config.toml
n_layer = 18
rope_base = 10000.0
parallel_block = false
init_std_down = 0.0
seq_len = 2048
train_tokens = 472000000
Each number is 128 + 24 x the weight over its row's rms, rounded and kept within 0 to 255. Layers, rows and columns count from 0. The size above them is the row's rms in percent of the matrix's.

# layer 3 MLP up, 1280x320, rms 0.0877, rows 480-522, columns 160-239
size [ 92  93  96  94  93 104  99  96 106 101 104 105 101 107 100 103  88  96  98 104 105  93  97 101  94 100  99  99 104 103  97 104 102 104 100 105  97  83  93 101  99  98  96]
[[130 144 108 127 144  99 110  99  93 118 118 119 128 109 102 142 110 102 139 121 130 189 105  90 103  78 138 130 124 105 119 134 109 101 105 103 121  95 148 136 177 128 166  82 113 146 117 120 149 152 117 164 111 111 166 141 138 125 136  93 112 141 136 144 107 121 162 153 132 131 153 173 137 105 152 106 141  79 128  60]
 [ 86 151 153 113 140 128 158 110  83  97 124 113 133 153 143 121 151  82 167 136 115 140 130 160 145 115 142 137 135 124 118 118 137 141 125 156 106 154 127 132 111 163 119 132 124 186 114 110 119 140 143 128 139 131 116  96 151 124 113 176 121 124 146 139 167 156 114 113 157 122 128 114 187 100 107 123 109 161 114 138]
 [147 165  85 135 128 129 142 177 123  83 161 111 114 164  95 133  90  96 122 118 158 125 131 128 137  86 157 134 155 106 117 191 126 138 124  74 105 115 105  93 116 160 129 143 121 107 161 114 117 145 161 112  98 165 158 123 149 139 116 138 129 147 126 149 133 151 121 159 140 112 194 106 120 124 145 111 134 164 128 102]
 [111 109 173 113 149 137 137  98 123 118 149 151 166 205 119  85 138 150 122 122 162 109  96 130 130 126 113 130 103 144 120 159 151 146 154 170 165 157 139 101 120 167 146  87  85 122 149 144  95 126 141 111 128  85  82 123 144 130  83 137 152 137 112 123 157 120 108 110 106 115 160 129 124 122  93 125 142 147 123 143]
 [117 122 112 147 120 138 161 108 165  97 112 120 111 101  99 169 180 130 130 141 130 113 122 148 155 109 108 169  94  77 120 106  89 112 119  98  79 116 148 124 132 140 183 147 156 137 115 135 127 100 179 131 125 190 145 122 178 153 146 114 132 130 125 144 117 108 119 116 155 101 131 133 137 134 158 100 142 109 121 119]
 [154 107 129 129 139 190 118 124 141 124  75 138 117 130 119 159 117 144 166 104 136 149 124 130 137 162 168  94 103 116 105 124 145 118 115  79  93  88 121 132 138 140 159 107 131 131 166 146 143 113 168 111 127 136 138 137 124 132 138 102 131 103 117 117 143 171 102 149 131  93 148 156 169 103 144 156 156 109 143  99]
 [ 82 134 157 121 106 123 158  99 118  99 128 128 128 161 164 132 123 109 124 158 101 132 129  96 119 148  99 120  92  90 107 125 118 127 134 153 150 125 113 136 134 131 136  94 129 143 119 145 184 144 164 127 152 127  98 109 175 127  99 109 105 125 151 139 134 120 134 108 156  61 123 147 144 155 108 132  93 106 124  89]
 [141  97 151 154 133 149 133 163 149 122 141  95 111  98 133 109 133 141 105 120 113 117 114 126 133 158 143  95 122 141  95 134 140 117 137 133 148 106 155  99 111 138 161 122  99 142 145 135 146 113  80 106 132 125 115 148 165 137 135 139 147 143 158 150 111 125 118 155  95  65 141 113 126 100 152 115 166 112 112 105]
 [ 90 146 133  99 176 131 109  91 103  90 122 135 128 101 126 182  99 124 135 146 137 114 101 124 101 109 144  56 163 147  93 130 139 152 150 160 129 112 126  98 116 146 111  73 144 152 138 142 186 103 125 138 164 100 170  95 138 150  83 138 130 150 160 141 119  74 106 103 147  96  95 121 112 125 127 125 142 111 142 153]
 [118  79 121 108 117 132 158  92 184 130 152 101  94 132  86 113 118 142 156 132 138  96 109 152 134 136 117 109 161 112 151  95 137 143 147  92  72 125 170 106  64 163 158 114 120 135 119 120 165 137  94 146 126 133  97  92 168 128 122 118 143 116 106 141 151 102 144 121 107  70 187  65 173 128 107 129 139 154 102 119]
 [100 152 120 108 127 114 181 132 145 122 152 116  83 157 147 102 116  90 178 147 156 122 139 115 135 143 107  88 129  89 165 157  96 145 118 132 107 110 115  61 117  97 163 116 141 152 117 124 159  58 132 122 165 125  71  71 161 141 103  95 122 198 159 161 130 149 125  99 137 141 157 131 109 108 131 124  84 139 142 123]
 [133 135 137 115  81 112  71  90 112 124 111  92 133 143 105 198 175 106 111 108 145 140 161  80 128 125 149 153 128 103 121 163 105 133 135 144 137 106 129 137 125 125 133 130 179 109 153 168 105 154 161 116 131 151 152  64 137 157 135 126 133 169 121 133 126 109 127 125 155  92 163 118 142 155 113 111 109  90 109 133]
 [122 119  95  96 159 144 180 113 144 109 103 152 122 200 108 149 116 110 122 104 127 143 201 125 157 155 155 140  91 118 116 155  77 123 119 115 102 101  98 123  84 134  98  88 138  95 135 165 139 141 203  78 121 137 165 168 126 116 145 133 141 109 123 143 101 147 131 114 160 113 119 145 143 140 181 144 116  90 152 145]
 [ 97 129 154  76 149 116 107 108 140 117  94 120  92  62 133 105 110 119  96 126 102 116 110  69 115 131 124 125 147 122 126 124 110  96 135 127 112 137 119 136  83 144 129 147 140 132 132 150 146 167 146 106 155 150 113  86 152 166 102 112 141 150 144 166 135  86  88 121 113  88 132 140 116 143 141 144 119 118 122 112]
 [103 124 175 170 142 171  95 134 120  77 121 117  80 140 113 106 139  90 115 135 133 146 144 147  96 149 135 155  81 119 105 139 112 138  85 145 115 108 114  90  60 146 110 157 173 137 132 127 160 117 125 136  98 147  80 154 132 103 145 175  94 125 126 121 152 188 150 172 105 160 114 140 172 144 128 105 128 127 168  78]
 [118 123 134 123 116 101 119 137 146 145  98 137 129 134 109 120 157 103 131 103 108 155 126 148 181 110 137  72 102  85 138 101  83 115 105 139 110 123 148 132 122  93 149 132 152 113  77 143 126 105 112 167 112 161  89 166 182 147 132 118  95 112 130  94 116 126 115 104  89 103 107 128 132 101 116 118 160 126 120 154]
 [115 137 124 114 101 139 137 108 136 125 112 143 135 128 104  78  86 148 102 149 112 113 151 118 156 164 135 133 109 124 142 119  89 111 130 138 112 125 151 100 110  87 128 156 174  94 161 103 150 161 140 158 105 146 173 112 172 156 116 149 126 120 116 142 122 118 155  94 124 136  73 159  92 112 130 132 110  90 120 169]
 [ 83 161 121  96 131 130 125  89 104  96 103 108  90  89 117 157 153 131 140 116 127 168 135 133 148 111 112 109 115 119 148 156 152 115 104 174  92 120 123 160 105 127 146 156 123 144  81  80 133 110 132 118 100 133 157 141 130 105 159 129 144 135 123 131 108 145 152 111 155 117 183  99 147 130 154 135 127 147 106 121]
 [112 124 181 130 157 114 142 101  90 156 108 151 138 104 113 134 128  79 114 142 112  77 150 152 139 125 173  87 110 145 118 145 180 113 123 153 137  97 163 127 134 166 121  86 127 143 166 137 139 110 166 134 154 136 116 144 110 130 120 164 144 103 163 159 113 103 147 116 167  88 110 132 128 173 120 161  96 117 152 179]
 [ 99 171 128 125 105 107 113  97 153  95  78 166 139 108 124 127 164 149 119 135 160 141 113 127 125 100 107  84  89 121 102 142 133  94 140 167 140 120 129 101 150 140 166 157 165 110 123  75 125 118 113 103 143 141 112 101 134 156 146 150 157 138 131 130 123 151 139 146 131 156 146 183 179  83 139 119 122 108 157 119]
 [102  94 146 127 109 119 103 100 112 123  98 132 105 157 115 152  84 109 112 120 110 101 122  96 147 122 128 139 125 148 111 115 114 152 147 170 137 158 140 101 134 167 130  95 157 130  89 118 108 105 134  98 172 149 111 130 127 164 146  88 117 120 154 135 146 154 119 118 149 122  84 137 139 163 146  84 143 112  74 136]
 [ 79 123 129 157 107 131 124 153 117 104 140 138 167 154 132 132 152 149 154 154 127 144 139 154  82 104 113 145  84 123 116 129 101 124 120 119 164 109 127 122 129 144 151 139  67 137 133 114 154 132 139 104  94 138  88 115 142 107 145 152 132 104  58 168 114 160 102 132 133 125 116 120 145 151 130 124 138 107 108 109]
 [128  92 116 157  97 170 124 144 150 145 114 183 129 112 140  94 136  94 117 144 112 136 135 133 102 128 129 152 139 119  73 128 108 111 117 102 123  90  92 102 110 121 141 162 109  96 124 123 126 134 117 175 125 122  91 140 143 113 117 105 162 131 142 123 133  80 134 132 112 102 127 133 150  76 119 102 157  99 139 147]
 [ 85 132 116 104 138  88 130 131 119 139 133 151 137 106 128 112 158 124 102 150 136 150 146 131 113  76 150  95  88 156 160 159 151 111 136  96 133 133 114 112  94 133 152 117 111 122 114  80 128 123 100 152 130 139 103 122 138  90 119 143 128 139 118 164 132 117 138 131 112 117 134 104 115 110 146 121 147 151 134 114]
 [ 89 107 112 141 117 137 118 121 124  93 101 145 137 165 118 122 151  95  97 135 109 153 144 121 120 120 124 115 110 101  98 133 138  62  88 149 100 102 123 132 149 158 124 101 130 129 108 162 125 152 146 115 123 157 114  97 151 139 138  96 131 109 152 153 106 129 101 146  83  72 124  96 151 124 112 116 173  98 103 129]
 [114 117 145 100 139 167 165 103 120 108 145 118 135 111 114 106 148 155 137 119 110 136 104 156 196 102 118 129 102 118 118 169  86 122 117 121 114 113 115 121 102 130 154 159 126 170 126 114 137 113 114 125 128 110 142 138 202  92 144 106  88 129 105 121 122 154 112 137 135  93 131 144 148  94 131 110 140 133 149 117]
 [121 164 186 157 130  93 103 149 134 152 107 139 138 143 124 116 126 139  93  67 118 121 149  95 136 116 124 113  89 144  59 123 167 124 161 147 123 120  68 136 137 145  99 128  67  86 115 145 110 106 108 117 143 142 101 145 141 109 114 126 138 127 132 129 164 121  78 128 108  92 154 107 148  79 127 152 100 113 109 132]
 [136 127 129 146 122 130 103 129 112 123 118 158 150 132 135 130 122 126  91 103  91 109 135 124 178 103 154 142  97 131 110 111  86 139 139 136  96 128 133 105 137 139 105  92 129 139  89  89  89 138 143 142  92 136 115  92 158 108 122 130  93 124 149 153 104 107  86 150 153 151 165 189 109 188 149 112  97 143 110 109]
 [133 131 138 143 125 146 120 136 120 101 141 187 106 167 156 110 126 125  96 105 124 100 149 141 118 155 144  92 144 113 119  97 157 112 145 116 117 138 116 101 171 149  88  90 114 152 136 156 130 128 155 119 145 165 139 106 141 159 172 114 120  94 169 115 139  88 114 122 119  72 143 170 122 130 120 154 108 144 106  71]
 [100 112 147 160 158 119 116 148  95  64 109 140 149  96 145 146 128 169 131 133  90 102 113 120 129 125 140 154 104 164 143 172 129 112 121 191 116 117 110 123 108 171 114 138 121 102 170 175 169 162 123 118 142 116  94  92 128 105 166 133 125 158 127 134 151 158  96  96 115 103 141 156  85 143 158 137 156 119 130 140]
 [125 189 144 119  98 140 141 180 123 116 125 172 111  84 113  87  98 164 147 117 107 143  88 170 126 126  93 113 144 136 136 123 145 133 127  95 137 135 138 111 150 107 162 118 107 116 133 128 121  62  82 136 160 113 148 157 138  67  86 139 128  87 122 126 101 124 106 180 146 128 154 140 142 111 157 142 173 137 136 131]
 [100  97 124 146 104 110 104 112 126 123 119 139 103 168  95 158 115  87 120 119 109 128 133 147 144 113 153 130 103 119 110 119 122 149 119 133  83 143 111 131 158 113 102 155 147 105 101 109 113  90 116 103 157 147  70 170 168 148 158 132 114 127 170 107 140 174  93 149 151 100 141 130 120 118 106 102 133 119 148 101]
 [ 87 103 133 118 116 123 134 124 119 131 115 128 140 118 106  97 131 116 132 133 130 171 115 117 121 109 128 124 124 178 120 142 132 182 125 130 126 126 143 114 111 143 145 115 111 126 124 138 163  98 114 162 124 141 132  71 146  96 152 116 116 119 111 152 120 131 108 168 100  82 114 115 148 158 155 156 119  97  78 144]
 [143 108 128 116 123  94 104 107  90 132 128 132 138 136 114 139 100 165 146 111 152 124  79 171 122 114 127 141 104 128  74 136  98 121 125 102 160 132 177 111 104 119 124 141 122  94 121 126 176 144 119 115 135  97 134 139 147 111 131  97 108 103 125 127 153 135  80 110 121 113 129 119 118 120 106 138  84 112 119 112]
 [121 113 159 137  82 102 108 147 149 196 103 150 130 153 104 129 171  91 118 147 117 178 154  90 165 113 152 163  63 150  97 138 141 109 154 170 102  77 114 112 150 153 100 126 131  90 121 160 160  90 137 115 147 153 122 127 144 118 101 129 149 117 130 120 118  93  82 134 137  59 138 138  94 124 115 101 105 140 132  93]
 [122 120  90 115 134 100 113 117 142  87 131 141 121 100 141 115 141 114 147 119 119 148 157  75 120  88 148  64 136 118 141 113 128 118 139  64 123 172  99  99  97 143 130 110 172 157 154 120 164 136 125 109 156 144 118 102 134 118 133 118 108 134 134 155 133 133  88 134 113 147 109 172 169 142 150 162 166 121 110 124]
 [130 149 169 172 166 124  93 134 177 105 123 106 107 124 107 144 119 131 124 133 121  81 125 125 141 173 140 124 127 134 148 132 120 150 114 122  94  84 114 111  79 148 162  96 106 136  95 141 112 162 124 131 149 123 125 152 153 115  87 117 103 124 136 181 134 178 127 168 108 160  82 141 144  92 139  73 128  98 126 135]
 [104 100 153  94 138 165 145 115 103 125 103 134 150 129  83 143 157 123 138 142 115 123 148 163 172  96 128 119 104 105 122 128  81 166 120  96 150 105 185 141 148 152 144 135 109 188 128 152 197 153 128 122 172 141 114 127 178 143 167 140 106 118 135 141 138 132  93 128 136 116 132 122 145 160  97 168 184 140 113  95]
 [134 107 110 155 156 103 144 174 109  76 115 110  99 151  99 120  90 112 116 138  98 165 136  91 116 131 162 162 104 137 150 101 113 100 172 110 117 123  89  89 120 165 128 103  98 124 136  93 144 106 113 117 167 138  90 152 123 118 137 104 159 142  87  95 152 122 120 118 115  90 121 146 126 135 147 122 114 137  91 124]
 [ 85 156 156 122 129 139 131  64 146 124  83 132  70 122 120 108  90 140 126 182  90 132 132 151 136 134  96 102 118  97 144 124  84 111  95 149 139 117 135 146  97 118 163 121 114 129  93 151 130 161 113 139 174 119 141 120 147 126 171  99 108 106 127 115 143 112 159 170 121 125 136 153 142 155 144 120 123 132  96 145]
 [ 96 107 108 145 144 123 144 137  94 119 111 151 129 206 160 123 138 131 137 114 118 113 118 147 103 133 105 161 156 154 131 121 146 125  93 134 120 169  98  97 160 127 119  89 104 137 146 134 130  97 129 123 114 113 128 106 119 113 108 142 123 105 103 129 116 111 150 129 127  96 159 156 130 160 128 109 121  93 136 114]
 [132 146 120 112 129 138 133 151 123  92 136 109 122 152  99 156 106 121 172 134 147 161 104 139 125 135 169 110 119 143 114 138 160 135  99 114 124 131  85 116 178 149 141 130 110 116 161 152 158 126 120 161 104 105 128 173 140 162 154 135 146 109 127 129 129 188  80 127 148  91 164 125  95  76 114 181 156 150 126  84]
 [148  94 122 151 110  83 139 139  84 157  96 112 136 148 125 129 143  87 122 162 125 148 108  82 143  96 122 161  95 142 143 111 103 118 107 141 128 115 168 121 163 108 139 128 169 137 123 169 132 149 137 118 126 120  93 151 180 130 160 116 146  73 155 129 151 103 136 120 104 137 129 158 121 135 113 141 151 112 107 113]]
# layer 3 MLP down (transposed), 1280x320, rms 0.0771, rows 480-521, columns 160-239
size [ 94  97  93 102  86 102 104  91 104  97  98 102  97 108 102  97  95  95 103 105 104  99  97 102  93 101 106 106 101  99  97  99 102 106 104 114 104  78  95 102  91  88]
[[134 135 164 160 117 143 102 141 127 111  76 144 130 139 165  85 156 113 154  95 155 119  90 108 153  81 120 139 125 133 128 128  92 173 119 183 120 124 139 120  80 161 147 108 158 130 164 136 164  87 124 158 120 133 139 138 135 143 143 140 133 108 109 142 159 112 110 139 134 150 171 126 114 140 100 129 135 117 158 110]
 [163 163 127 176 130 176 107 110 122 104 125 126  97 105 191 154 153 103 135 177 119 155 136 101 138 119 120 119 166 108 128 112 149 154 123 153 104 121 105 130 115 142 120 178 120 146 118 101  97 138 153 171 113 161 121 101 107 121 115 161 148 141 133 149 109 145 140 119 143 119 130 114 133  87 171 112 114  97 104 122]
 [159 173 171 136 155 126 118 110 145 128 136 126  99 140 115 128  96 130 122 185 123 122 110 121 139 146  86 125 131 158 155 155 115 145 146 109 133 117 121 132 126 126 159 140 131 115 115 168 135 145 134 107 117 147 134  82 144 132 117 123  96 145 124 192 128 111 118 139 141 121 130 107 125 115 111 118  93 159 142 105]
 [153 159 132 149 169  77 136 143 123 120 168 107 160 111 158 107 159 113 152 106 135 115  96 128 143 140 128 192  48 131 121 186 126 103 123 138 143 143 157 118 123  96 180 142 102 158 129 137 115 105 106 142  82 142 103  99 111 113 109 165 128 108 110 108 166 182 121 113 116 170 126 149 119 179 142 107 111 145 147 112]
 [144 127 113 144 147 107 165 162 136 144 140 139 129 114 102  86  68 111 124 142 163  86 130 137 105  86 124 135 163 108 108  65 138 133 114 168 152 140 162 133 164 109 148 204  89 128  94 114 106 105 136 140  97  72 105 133 104 125 129 134 102 154 165 145 118 158 137 169 105 166  95 136 116 132 128 122  91 143 137  98]
 [110 158 124 159  95 107 116  76 149 156 146 112 141 163 164 154 112 196  99 133 134 145  97 107 114 131 115 121 108  93 128 175 139 114 142 118 138 133 126 174 133 142  92 104 101 148 121 116 154 130 107 128 100 126 123 159 129 129 143 126 106 116 107 132 111 108 182 103 138 161 102 115 168 134 133 118 146 148 113 152]
 [158 139 123 110 107 127 116  90 126 104 117 134 108 151 140 144 141 144 127 159 142 133 120 163 155 136  80 117 110 121  94 116 128 116 134 113 156 122 146 125 120 139 128  94 129 153 122 143 118 138 149  81 138 102 114 128 160 156 122 135 116 104 122 137 101 140 174 124 137 139 127 161 172 171 143 147 125 108 152 144]
 [110  99  74  89 135 134 107 143 148 166 115 139 119 146 158 129 198 145 167 127 121  99 106 152 141 130 115 130 123 109 133  94 121 130 125 143 173 148 121 146 142 105 121 136  95 166 128 120 140  84  95 162 126 146 157  92 157  90 142 144 155 129 135 115 133 126 123  88 125 156 112 119 143  83 116 130 130 147 112 148]
 [ 98 137 131 137 116 126 123 107 146 103 133 137  83 147 153 116 117 157 119 129  95 140 136  91 128  98 116  94 104 107 150 112 106 170 103 143  72 124 147 130 117 157  84 146 101 151 128 154 185 124 176 145 105 112 174 138 102 130 125 112 123 134 115 157 104 121 132 127 105 140  93 129 112  95 137 144 123  99  88 133]
 [127 126 156 170 138 131 156  90 146 130 161 107  66 136 106 151  98 120 104 111 169 136 108 148 157 107  67 122 123 151 118 123 120 175 139 121 103  93 110 131 165 119 111 119 147  93 143  92 100 145 125 102 112 109  89 142 127 117 142  98 132 132  99 127  83 149 103 129 135 140 145  68 121 164 133 117 126 137 132 113]
 [ 97 136 133 130 108 139 117 114 135 116 163 165 127  95 135 145 143 134 108 126 110 132 152 106 135 126 112 142 127 143 117 188 139 174 147 107 105 119 129 117 140 137 124 145 131 106 145 114 106  60 150 111 148 140 104 102 147 127  92 199 127 115 138 172 148 135 156 145 135 133  92 102 142 116 100 121  80 148  79 148]
 [128 114 127 111 148 133 107 113  98 123 123 134 174 116 104 142 116 138 112  85 124 172 116 111  72 112 145 128 170 116 128  94  88 108  95 140 131 149 129  88 113 118 132 121 132 153 111 108 134 113  79 125 116 132 205 109 113 127  97 148 134 116 118 141  92 126 130 158 113 134  97 128 142 133 164  85 123 158  95 152]
 [141  96 149 110 172 141 105 145 129 118 121 136 137 118 124 143  92 143 122 123 137 115 116 128 101 132 135 116 161 143 132 131 155 177 130 130 108 153 171 116 125 118 102 121 107 136  86 137 138 157 148 163  91 154 114 104  76 115 108 135 122 122 137  99 194 142 127 185 118 146 143  85 105 125 129 142  89 155  93 120]
 [ 68 121 162  68 136 163 104 111 160 131 103 137 122 109  86 143 122 143 130 104 125  96 168 120 119 154 184  95  79 116  98 148 155 150 115 144 129 122 129  95 141 151 147  91 127 131 114 146 127 132 125 124 108 148 117 163 139 113 101 132  74 120 142 185 168 122 118 111 120 160  98 138 101 146 151 112 136 134 126 121]
 [104 109  87 103 102  88 104 138 147 159 168 111 120 134 113 133 128 108 161 138 141 105 108 121 150 159  70 123 113 128 164 139 102 112  87 160 119 115 152 127  88 145 128 111 161 175 110 131 153 111 144 109 126  98 145  97 105 105 117 183 159 126 118 160 169  79 107 147 148 134 152 126 101 113  90 177 137 129 103 134]
 [133 126 111 105 110 128 142 126 116 122 123 144 119 111 127 101 115 131 107 124 156 113  91  68 106 111  85 184 123 132 118 159  83 117 110 154 140 165 130 144 110  78 132 112 110 134 140 138 128 150 111 138  74 157 113 158 118 133 104 128 162 183 117 146 125  95 158 116 131 154 124 110 138 133 115 178 149 128 127 102]
 [135  92 117 119 146 120 131 136 176 105 166  75 149 137 150 143 130 155 132 151 149 136 170 131 120 137 135 116 150 129 148 154 126 127 144 122 160 131  97 157 161 112 135 142 144 134 109 174 141 139 109 134 123 170 117 129 107  84 109 178 118 109 144 121 168 116 129 129 172 127 136 126 139 107 135  93 111 141 107 135]
 [115  74 154 145 160 105  92 101 132 141 130 140 100 141 120 123 147  70 129 126 133 146 107 116 152 173 139 126 162  97 129 106 115 110 161 127 106 111 129 134 133  99 113 142 118 123 144 136 134 160 128 164 133 160  88 121 134 180 154  96 143 150 119 100 145 132 126  87 189  84 145 147 155 111 130 112  96 114 137 149]
 [128 156 103  89 127 144 154 110  88  82 106 152 120 108 137 116 130 115 153 147 140 110 112 159 125  92 103 134 112  79 162 145 121 134 131 163 163 148 181 125 117 137 122 157 132  93 135 142  99  89 124 133 182 116  76 136 112 133  87 145 102 118 107 147 127 110 171 124 122 113 103 141  99 126 117 121  88 106 107 105]
 [117 110 156  96 142 138 138  89 109 155 135 147 176 112 130 109 110 110 101 117 136 167 101 141 165 116 122 138  86 136 152  96 148  70 108 107 137  69  98 145 119 143 132 119 145 145 128  78 128 139 113 131 171  41 111  98 153 121 149 120 119 126 149 132 135 133 115 109 134 147 150  87 166 159 180 142 128 146 179 161]
 [142 170 110 122 157 159 143 161 167  96  95 120 125  95 128 138 131  39 144 132 142 126 132  96 116 161 135  96  88 149 173 121 137 114  85 150 129 130  89 130 125 157 159 130 132 153 128 101 130 128  94 148 161 114 145 115 102 164 132 115  78 131  82 222  96  83 100 167 155 139 113 153 152 124 120  99 112 134 118  81]
 [121 130 144 116 145 144 150 169  65 127  89  86  55 168 117 141 131 131 154 163 171  89  94 138 174  82 208 132 141 115 133 147  99 133  97 129 105 105 137 137 115 130 170 103 137 143 133  76 113 149 154 190  95  69 134 100 148 141 130 109 146  76 112 102 122 163 169 117 156 117 124 129 176 135 122 186  80 127 119 145]
 [161 170 142 155 102  89 107 126 121 155 115 153 121 144 106 101 114 118 146 149 125 132  89 141 118  81 138  88 154 111 118 147 125 196 110 116 159 130 106 102 121 140 108 157 143 119 118 144 127 167  97 185 117 163 140 163  82 125 148 145 143 109  99 152 104 127 135 131 181 106 150 167  85 155 101 106 125 110 138 204]
 [100 113 137 151  91 147 118 154 158 142 139 151 135 142  97 112 154 153 131 147 168 167 136 104 129  96 104 109 124 123 115 142 141 149 153 122 124  94 131 114 101 105 132  99 133 168 109  73 168 125 107 110 123 129 135 154 157 157 160 128 138 154 114 176 128 140 126 167 100 136 143 136 114 118 142 114 130 125 124 121]
 [108 123  88 134 130 123 124 112 101  97 119 121 133 124 132 160  98 110  98 150 152 158 108 130 110 167 108  84 104 125 131 123 111 140 140 131 130 144  66 108  99 100 166  53 148 155 172 138  85 102 151 137 112 161 115 106 149 165 128 142 126 126 135 158 129 115 124 109 103 157 118 121 121 130 130 137 156 127 160 107]
 [137 132 161 138 177 174 134 131 131 104 112 109 112 117 161 143 128 153  96 109 169 134 110 122 123 157 155 139 154 185 118  81 160 114 143 128 163 120 104 162 117  98 151 153 108 147 110 120 147 159 106 173 141 141 127 123 121  83 121 118 115 149 130 110 142 121 115 115 126 120 125  84 106 122 174 115 163 136 151 125]
 [150 138 111 125 159 167 149 113 105  91 138 127 208 125  95 104  97 146 159 103  93 149 122 141 159 139 134 125 185 159 126 138  88 116 147 153 126 146  98 143 129  98 137 125 152 108 148 110 119  84 141 149 126  91 108 141  99 145 122 143 118 156 106 144 107 154  82 167  90 143 106  83 121 166 118 121 132 126 134  97]
 [ 86 118 123  88 139 127 122  91 131 125 146 125 110 130 106 127 163  91  77 133  95 170 132 123 134 154 118 143 151  96 141 110 108  86  97 146 140 104 142 105  87 101 127  91 132 134 113 117 127 146 148 149 102 136  98 153 129 122 132 105 108 136 177 160 111 130  94 116 126  99 145 127 130 154 144 113 162 134 108  98]
 [109 185  99 105 130 138 125 154  97 154 119 136  84 114 124 127 134 121 113 139  91 140  94 132 104 121 130 130 128 145 151 140 147 127 157 128 149 135  93 141 132 162 115 130 103 124 154 138 130 119  98  99 124 146 128 131 139 132 108 118  89 131 112 179  98 136 169 147 142 110 120 111 151 141 153 101 163 161  96 153]
 [154 137 128 130 113 104 115 107 130 130 124 191 119 162 115 108 129 146 105 155 109 103 101 139 121 159 123 110 104 104 165  91 139 126 119  97 142 127 157 103 147 123 106 131 167  55 154 105 120 143 133 107 130 169  86 108 172 106 138 118 101  53 167 114 148 150 176 117 102 130  98 131 111 132 145 140 104 167  90 123]
 [113 101 121 167 140 142 101  79 140 141 125  81 136  76 138 118 105 125 148 119 111 106 164 133 116 132 121 149 132 127 109 158 111 133 109 113 125 110 123 108 117 158 118 112 159 152 151 101 105 126 167 112 153 131  85 141 158 160 138 127 114 114 105 136  81 138 123 121 134 125 119 121 101 133 160 141  87 135 161 111]
 [104 140 118 114 119  94 134 162 135 124 110 168 101  98 105 149 121  99 127 145 136 113 132 147 145 101 115 109 116  93 130 143 127 146  99 159 153 125  97 130 171 131  89 123 117 114 141 165 135 152 131  83 138 126 156  73 127  98 145 105 108 128  80 148 120 104 126 134 169 176 126 134 155 106 148 133  75 190 172  96]
 [125 126 170 101 138  63 138 119 148 126 122 158 167 113 153 129 118 126 183 139  91 125 138  87 132 132 131 124  77 154 132 103 146 149 131 148 112  94 123 115 128  94 175 167 148 137 161 124 106 172 122 133 119 140 150 130  98 144 158 151 173 104 130 103 144 155 133 133 128 104 154 166 133 148 124  85 197 162 145  94]
 [143 165 131 126 152 110 132 125 133 149  67 133 115 168 160 140 117 116 135 100 113 116 127 147  86  95 113 172  86 164 125 111 146 114 141 166  94 115  94 171 120 174 109 127  95 117 103 168 137 131 159 149 106 131 122 178 119 161 144 148 109 104  75  88 127 126 142 115 119 131 128 126 117 105 114 127 137 137 118 132]
 [117 137 121  92 115 135 137 113 132 156 118 174 172 107 128  89 136 134 123 153 165 141 105 159 145 122 117 154 142 134 138 163 121 113 154 131 138 126 128 117 134 138 120 129 173  83 141 147 107 114 138 111 104 141 119 105 128 160 156  88 111 140 113 103 127 142 115 142  92 122 151 115 112 135 113 123 104 170 123 162]
 [149 133  82 137 162 172 143 143 149 121 155 128 115 142 146 127 164 116 154 100 135 125 148 137  97 127 125 160 126 135  94  96 162  74 107 105 118 124 134 111 122 122 123 128 124 176 135  71 158 111 134  95 129 153  96  85  76  94 114 139 131  95 138 136 134 129 104 159 123 128 151 141 100 152 127 118 172  97 132 110]
 [124 135 137  98  97 127 125 136  97 130  99  94 139 126 164  85 145 113 125 130 107 154 154 153 103 126 112 127  94 128 129 133  97 118 156 128 149 100 145 113 150 114 100 110 143 139 141 185 113  67 107 139 126 112 161 107 131 135 154 104 134 124 145 108 132 164 155 128  96 126 137 165 113 139 144 155 140 152 142 135]
 [ 82 127 128 148 123 145 142 137 113 115 159 107 108 120 123 140 134 137 103 113 143 115 133 104 137 144 118 127 167 123 135 145 157  70 159 181  95 131 123 155 161 157 136 110 159 115  82 140 128 134  97 139 101 111 160 138 102 135 103 123 132 168 119 125 109 111 131 128 138 178 113 155 137 132 166 108 116 125 153 134]
 [138 111  96 121 150 149 156 143  84 144 152 149 109 102  84 117 121 135 120 150 130 100 119 163 169 136 135 139 169 138 129 122 138 116 139 157 116 141 143  93 152 131 137 151 141 121 134 144 141 117 104 106 131 120 126 131 136  96 139 106 102 121 133 143  78 145 128  84 108 121 110 126 108 128 136 119 149 127 106 137]
 [147 112 135 141 120 129 120 129 155 122 133 107 148 122 164 161 175 151 110 110 125 113 142 175 115 131  94 107 143 146 103 127 140 139 167 145 142 135 112 136 151  89 141  98 120 137 163 145 110 113 108 128 111  75 142 132 141  86 156 137 175 138 116 121 131 110 120 123 113 118 118 130 113 153 124 110 187 148 142 132]
 [142 158  97 111 143 136 125 113 127 132  77 146 148 103 139 151 123  86 151 158 144 134 112 106 127 114 119  95 132 141 140 163 100 151 143 105 114 159 130 115 168 104 134  99 146 120 164  93 128 125 158 149 128 142 133 128 110 175 102 114 153  84 141 200 146 132 138 135 121 108 118 163 156 134 184  96 112 124 125 176]
 [133 136 157 155 141 102  59 120 150 123 139 131 125 134 123 144 142 147 115 170  96 131 117 130 138 115 132 133 132 116 122 142 128 139 115 155 103 141 170 147 125 141 105 106 107 119 129 143 126 129 122 105  97 153 143  87 121 144 166 127  93 157 109 132 122 151 134 159 146 124  84 112 136 113 159 107  94  98 148 119]]